config.toml
n_head = 4
qk_norm = false
init_mimetic = 0.5
lr = 0.00228
beta1 = 0.9
beta2 = 0.95
final_lr_fraction = 0.02
batch_tokens = 16384
dataset = "wikipedia_en"
Each number is 200 + 20 x the weight over its row's rms, rounded and kept within 0 to 999. Layers, rows and columns count from 0. The size before them is the row's rms in percent of the matrix's.

# down: layer 5 MLP down (transposed), 704x128, rms 0.104, rows 287-303, columns 64-127
# gate: layer 5 MLP gate, 704x128, rms 0.091, rows 288-303, columns 64-127
# up: layer 5 MLP up, 704x128, rms 0.0805, rows 288-303, columns 64-127
down287,103,205,194,176,221,209,211,207,206,168,177,219,199,195,219,200,200,200,194,174,199,207,165,209,176,224,204,184,203,202,142,178,213,201,238,187,248,197,212,186,170,226,219,202,206,160,192,204,217,163,234,246,214,191,201,199,171,205,179,202,219,209,219,219,200
gate288,093,209,208,189,207,238,216,231,222,218,155,243,178,190,219,188,209,175,201,190,193,210,189,204,226,157,200,184,217,207,240,226,192,208,187,201,212,206,186,195,236,232,205,227,189,204,205,172,188,188,177,241,208,200,202,193,196,223,197,209,201,215,203,196,208
up288,092,209,208,199,257,198,197,170,179,226,226,194,195,213,211,210,217,207,213,189,200,184,187,235,173,204,184,206,192,179,194,184,235,202,178,231,201,204,189,204,183,180,197,194,193,189,187,205,261,193,183,216,183,164,208,190,195,189,221,202,205,168,200,214,221
down288,097,240,163,176,201,199,235,193,156,197,182,223,168,232,172,224,212,179,193,207,191,228,221,198,208,198,203,232,205,196,169,211,219,175,184,228,186,201,184,185,207,212,212,202,220,202,156,254,197,194,187,211,190,169,195,192,209,170,184,187,212,172,195,192,213
gate289,101,255,201,199,186,176,203,204,194,156,198,223,176,209,204,207,191,180,194,179,225,217,176,209,189,178,218,175,202,215,198,180,221,222,200,186,204,223,211,209,178,236,191,204,205,206,218,187,175,226,223,232,175,203,154,202,206,190,170,204,189,221,233,211,243
up289,092,195,221,210,181,202,201,199,208,227,196,221,194,207,181,216,236,174,172,188,224,200,199,212,190,178,206,287,216,208,192,178,174,240,241,200,202,198,181,177,178,226,170,187,185,254,178,177,205,191,247,242,213,204,198,189,195,185,222,186,196,162,175,182,217
down289,095,208,212,208,221,179,212,188,191,241,208,167,220,247,187,189,176,202,223,195,224,181,196,214,211,192,204,190,225,213,209,208,191,181,200,180,185,227,209,189,207,218,204,224,161,202,216,174,194,243,198,207,201,219,231,211,222,170,216,196,197,157,163,174,185
gate290,106,212,230,231,200,175,218,198,203,228,202,217,205,235,205,195,185,191,200,194,223,218,200,214,214,159,211,181,194,198,211,201,215,178,211,224,222,182,177,197,231,225,189,177,217,239,227,205,188,149,192,178,213,173,193,179,178,207,210,246,207,189,177,182,194
up290,105,217,219,216,192,212,207,206,182,196,181,190,172,202,210,183,227,209,192,229,215,206,199,175,220,224,202,178,199,214,190,219,220,226,152,181,195,215,182,189,208,205,206,220,215,162,200,223,193,243,176,228,193,174,198,223,185,201,184,220,189,208,203,218,204
down290,101,215,210,231,238,224,241,200,210,183,208,256,186,224,237,231,200,177,223,189,228,215,232,207,207,195,198,188,193,193,189,193,183,198,233,206,190,175,206,209,191,205,207,213,181,207,196,212,187,211,235,179,194,195,174,199,208,230,236,220,239,207,180,168,210
gate291,110,230,210,187,174,225,191,168,203,195,211,198,199,201,208,179,190,190,212,191,174,213,224,191,168,214,199,219,244,168,159,220,195,196,153,180,165,177,222,224,203,221,193,197,182,216,199,196,183,190,217,184,204,209,194,218,194,199,193,203,179,190,207,221,216
up291,108,212,168,208,240,208,184,211,216,201,173,158,220,230,204,223,208,189,201,183,177,217,190,181,169,162,201,176,185,195,239,212,194,203,207,188,190,218,172,190,172,208,219,214,197,209,217,231,197,180,225,182,206,160,217,180,189,201,169,232,194,183,201,181,224
down291,111,224,201,169,201,204,218,214,164,196,166,194,236,212,193,232,189,206,176,197,187,180,236,217,185,183,196,168,156,180,219,213,194,199,209,188,187,202,230,183,197,196,201,198,230,225,177,217,189,216,254,192,184,173,208,193,219,217,178,229,212,224,169,224,176
gate292,108,213,201,200,206,194,230,193,217,231,215,213,187,177,205,214,185,197,256,188,202,222,205,222,186,229,166,231,232,174,216,188,182,204,209,202,178,213,191,201,206,234,175,193,205,231,198,188,193,156,211,228,222,200,208,233,235,164,202,190,191,190,209,228,203
up292,103,213,210,170,197,219,195,190,237,197,206,184,204,218,196,173,195,196,209,175,202,191,212,173,217,199,189,176,205,222,168,186,192,186,219,228,228,216,193,200,181,222,181,192,160,206,213,209,186,207,206,229,204,212,158,211,179,149,201,185,191,215,170,145,198
down292,109,217,216,200,211,212,200,208,192,215,214,180,202,197,212,192,184,196,215,207,170,163,183,218,149,228,182,191,179,238,186,190,201,211,196,227,193,178,207,169,158,176,203,175,241,183,219,181,203,236,182,233,211,246,214,218,204,170,227,201,195,218,210,213,194
gate293,092,207,172,162,221,225,179,230,193,196,176,212,219,167,193,194,172,222,180,229,206,199,198,195,166,194,197,223,191,189,184,181,220,192,195,190,197,192,212,217,231,174,158,202,209,188,201,175,165,195,195,170,171,177,207,190,210,214,217,233,198,196,227,216,188
up293,102,197,182,198,199,210,194,194,156,239,181,214,168,171,182,185,195,169,177,179,187,226,218,185,212,196,228,192,190,198,222,226,202,205,213,219,230,180,186,198,214,177,215,249,211,200,201,210,172,195,178,182,174,197,186,177,184,215,200,179,200,203,191,188,194
down293,100,176,187,188,225,198,255,207,231,165,188,188,180,150,236,212,202,181,200,171,187,202,221,232,184,216,212,222,174,192,222,198,173,188,179,203,193,200,206,141,173,186,196,224,218,175,194,179,202,189,210,181,206,203,211,180,222,161,216,216,184,213,211,190,172
gate294,101,196,183,197,179,211,184,193,228,193,197,198,207,212,199,200,194,217,222,211,187,213,195,171,183,203,180,205,182,186,216,192,207,200,199,239,163,193,225,223,216,206,173,166,178,214,193,176,184,182,207,219,189,201,207,217,209,182,204,220,241,200,176,192,224
up294,100,198,209,207,224,171,186,201,155,210,182,199,165,235,184,206,190,196,188,202,212,200,218,231,219,191,191,212,194,189,238,211,206,230,187,182,171,218,207,191,181,204,203,164,230,191,192,208,208,181,213,217,207,184,182,200,196,158,198,249,210,188,172,210,224
down294,097,167,191,221,214,209,192,193,212,231,214,164,278,213,166,183,208,188,222,197,201,216,197,227,230,199,179,215,204,191,201,197,190,193,215,198,206,184,223,186,201,182,200,186,210,178,199,204,213,191,217,197,180,208,208,203,199,209,210,189,201,168,197,204,174
gate295,101,196,152,168,206,193,180,204,188,195,194,219,193,242,198,217,202,212,197,212,183,201,193,205,208,178,219,187,181,172,172,199,169,203,230,229,144,215,206,222,218,206,209,201,212,198,222,210,248,194,165,157,202,207,218,201,195,197,215,194,200,213,160,205,187
up295,102,155,182,205,188,197,210,221,197,210,210,196,179,224,181,178,178,224,168,192,163,199,208,204,157,208,191,200,184,198,201,191,202,195,231,229,164,206,201,174,164,202,213,198,182,231,207,224,190,215,208,189,219,185,194,162,187,194,209,153,214,218,178,172,207
down295,101,154,214,190,191,208,179,218,214,197,242,106,189,207,197,181,205,224,186,188,204,179,209,197,186,193,209,198,209,210,200,179,177,207,197,190,199,221,204,199,206,187,214,206,244,172,183,219,207,215,194,212,223,224,211,171,211,223,190,207,188,201,209,187,216
gate296,119,220,225,166,168,210,204,192,236,187,177,221,196,198,200,186,192,221,226,194,195,200,193,226,202,183,209,156,196,205,214,206,208,155,213,207,201,190,177,211,232,208,203,208,188,142,234,209,186,174,195,210,148,160,185,191,185,210,239,185,219,183,175,184,179
up296,111,224,223,191,192,183,183,231,187,199,227,191,198,217,171,154,221,218,193,206,208,209,180,177,181,246,237,170,214,222,198,223,154,207,208,204,199,198,198,215,205,202,219,179,179,212,202,199,173,190,208,203,187,212,204,204,186,179,196,196,243,207,217,195,250
down296,110,218,250,188,196,200,148,222,175,183,237,213,176,210,158,156,223,210,208,222,172,200,148,206,194,183,224,203,218,204,214,215,211,198,182,220,199,190,226,163,194,216,221,204,225,192,195,178,197,190,204,220,194,230,178,210,224,206,201,206,174,184,178,167,179
gate297,107,200,198,195,224,201,198,189,219,199,207,227,181,236,192,189,229,200,197,204,190,192,196,197,232,209,199,192,241,192,222,192,190,200,176,196,180,178,178,220,215,195,159,219,214,209,181,207,203,194,178,192,192,169,157,209,212,188,210,210,212,218,217,217,216
up297,100,231,222,191,210,183,218,210,243,211,240,217,208,186,199,200,197,220,213,184,191,194,176,213,185,214,242,206,248,203,217,219,191,199,221,208,239,205,155,206,215,197,182,200,216,194,191,170,186,208,189,236,208,193,234,208,218,208,184,166,199,205,209,194,194
down297,103,189,227,181,181,206,196,238,189,223,193,198,210,195,245,168,178,183,189,173,186,190,196,172,203,170,183,204,200,196,191,179,200,202,190,207,205,204,166,204,179,204,189,193,202,200,176,206,223,248,179,207,220,166,184,161,225,184,221,202,204,203,227,214,224
gate298,101,202,214,193,215,236,169,223,169,226,177,190,191,187,200,205,175,227,205,199,175,186,169,195,227,182,198,197,184,203,211,232,231,219,218,217,232,194,195,161,186,217,163,195,168,219,184,210,179,182,224,225,214,136,201,199,216,216,170,213,208,188,222,233,204
up298,099,214,226,198,215,221,173,206,186,212,203,204,151,174,182,224,191,197,208,165,208,191,180,209,207,179,270,216,172,238,222,190,209,227,195,207,210,191,218,185,174,189,205,193,171,210,211,187,244,162,211,210,221,189,193,231,196,222,197,175,205,191,181,201,204
down298,097,182,225,227,214,221,211,207,202,196,200,182,198,202,139,221,185,235,214,214,216,214,203,215,211,190,195,218,197,211,208,196,196,223,201,210,217,200,156,169,176,208,198,203,224,187,177,184,200,188,190,197,195,181,216,184,218,203,231,186,216,171,182,192,181
gate299,100,199,210,203,175,201,209,192,200,181,224,199,192,184,211,200,212,179,166,190,190,238,233,184,181,186,169,220,182,181,222,180,199,199,164,219,199,199,160,157,215,218,175,212,225,152,188,210,239,194,226,213,194,226,214,208,212,216,198,224,197,190,218,194,226
up299,096,191,187,215,238,213,210,208,186,203,201,215,214,237,182,162,210,193,250,206,199,190,181,228,202,203,197,196,211,257,206,199,212,234,214,204,195,235,203,189,171,191,176,191,194,181,236,199,183,225,176,217,230,199,209,252,181,185,172,192,193,211,180,209,153
down299,093,229,195,206,184,202,207,202,207,193,203,270,232,218,196,204,217,194,225,212,212,185,186,181,185,213,199,205,225,242,172,198,230,220,212,174,199,212,192,230,179,175,190,220,231,210,184,182,219,188,197,212,204,211,188,206,197,220,211,191,205,214,195,209,200
gate300,103,213,185,159,182,200,190,204,251,157,183,188,191,199,182,187,206,211,177,230,238,202,200,169,207,151,213,199,220,217,161,169,191,194,219,194,212,187,205,197,191,200,195,198,180,195,208,212,174,200,243,208,219,211,220,199,189,202,180,199,161,219,215,196,231
up300,103,182,213,180,163,194,206,202,201,234,243,209,233,223,219,166,197,163,216,193,188,188,188,190,213,187,183,218,191,212,209,183,196,196,228,183,179,227,205,196,190,235,191,187,177,184,228,195,217,214,193,208,183,240,176,196,201,199,205,192,217,173,178,172,199
down300,105,212,216,178,209,188,187,208,211,218,220,164,200,219,176,202,196,203,208,209,190,226,218,179,192,209,207,202,229,188,208,195,231,223,230,192,196,207,232,215,198,217,193,178,202,190,212,209,223,216,192,210,168,192,208,196,211,185,160,219,212,177,193,197,169
gate301,105,207,218,176,162,198,156,165,170,199,185,176,201,198,212,221,169,228,185,210,184,196,170,220,216,191,181,196,226,216,208,220,226,234,169,183,167,175,220,191,207,188,190,183,230,170,216,214,177,197,206,232,199,182,175,207,162,200,211,240,235,181,215,209,203
up301,107,211,211,175,202,254,186,187,191,253,186,169,176,184,220,199,215,198,198,205,204,218,184,181,217,221,191,218,213,217,172,212,213,231,223,207,219,176,183,166,211,208,223,180,232,194,181,200,178,217,227,209,190,200,204,196,206,199,189,214,217,190,187,219,214
down301,107,224,196,203,180,198,188,212,196,163,228,183,183,201,170,215,229,217,188,198,229,209,159,184,218,179,183,222,183,225,209,201,185,218,208,224,211,217,169,183,196,226,189,223,181,186,175,183,183,209,179,185,216,200,206,179,244,185,195,233,172,193,197,208,177
gate302,106,213,169,205,174,192,182,201,186,192,200,195,239,216,196,191,209,205,196,201,170,202,228,195,238,182,230,218,209,177,213,203,187,199,211,193,195,188,146,171,176,235,223,198,237,169,198,187,210,186,184,168,198,194,234,233,230,185,199,195,216,219,239,241,201
up302,099,202,210,190,188,236,193,181,171,193,195,175,232,175,193,189,175,205,212,252,201,202,199,191,210,192,202,215,175,203,183,212,230,238,177,196,183,233,178,198,213,255,213,191,224,175,171,217,170,208,210,202,170,176,239,227,229,207,156,184,191,226,191,200,189
down302,096,189,203,197,182,199,171,226,249,220,195,181,207,214,191,172,215,230,192,191,192,236,206,224,208,199,180,207,209,184,204,203,146,183,187,225,196,164,149,186,162,180,221,214,191,200,190,186,184,189,189,195,183,177,242,207,192,204,227,216,191,189,181,171,194
gate303,105,208,206,181,200,202,188,207,157,190,213,219,176,184,226,154,175,178,197,202,183,198,201,179,219,213,179,213,196,190,201,199,192,220,199,219,232,208,196,172,194,216,165,199,210,214,181,203,189,185,210,196,206,203,161,239,172,190,184,189,239,163,226,189,193
up303,104,206,182,189,244,233,189,227,174,236,194,208,206,238,214,176,215,170,184,200,208,196,196,184,184,189,205,184,228,168,204,182,177,252,208,227,205,239,223,223,172,242,227,191,204,164,238,207,235,186,174,196,215,206,196,232,173,183,180,185,155,209,214,227,202
down303,100,180,188,198,224,225,193,197,216,193,215,190,174,210,203,211,171,192,216,225,236,208,171,225,172,196,190,181,228,208,171,169,205,230,196,219,178,218,200,197,233,233,180,213,158,181,193,187,183,215,185,183,188,200,219,190,180,183,183,204,186,171,204,169,206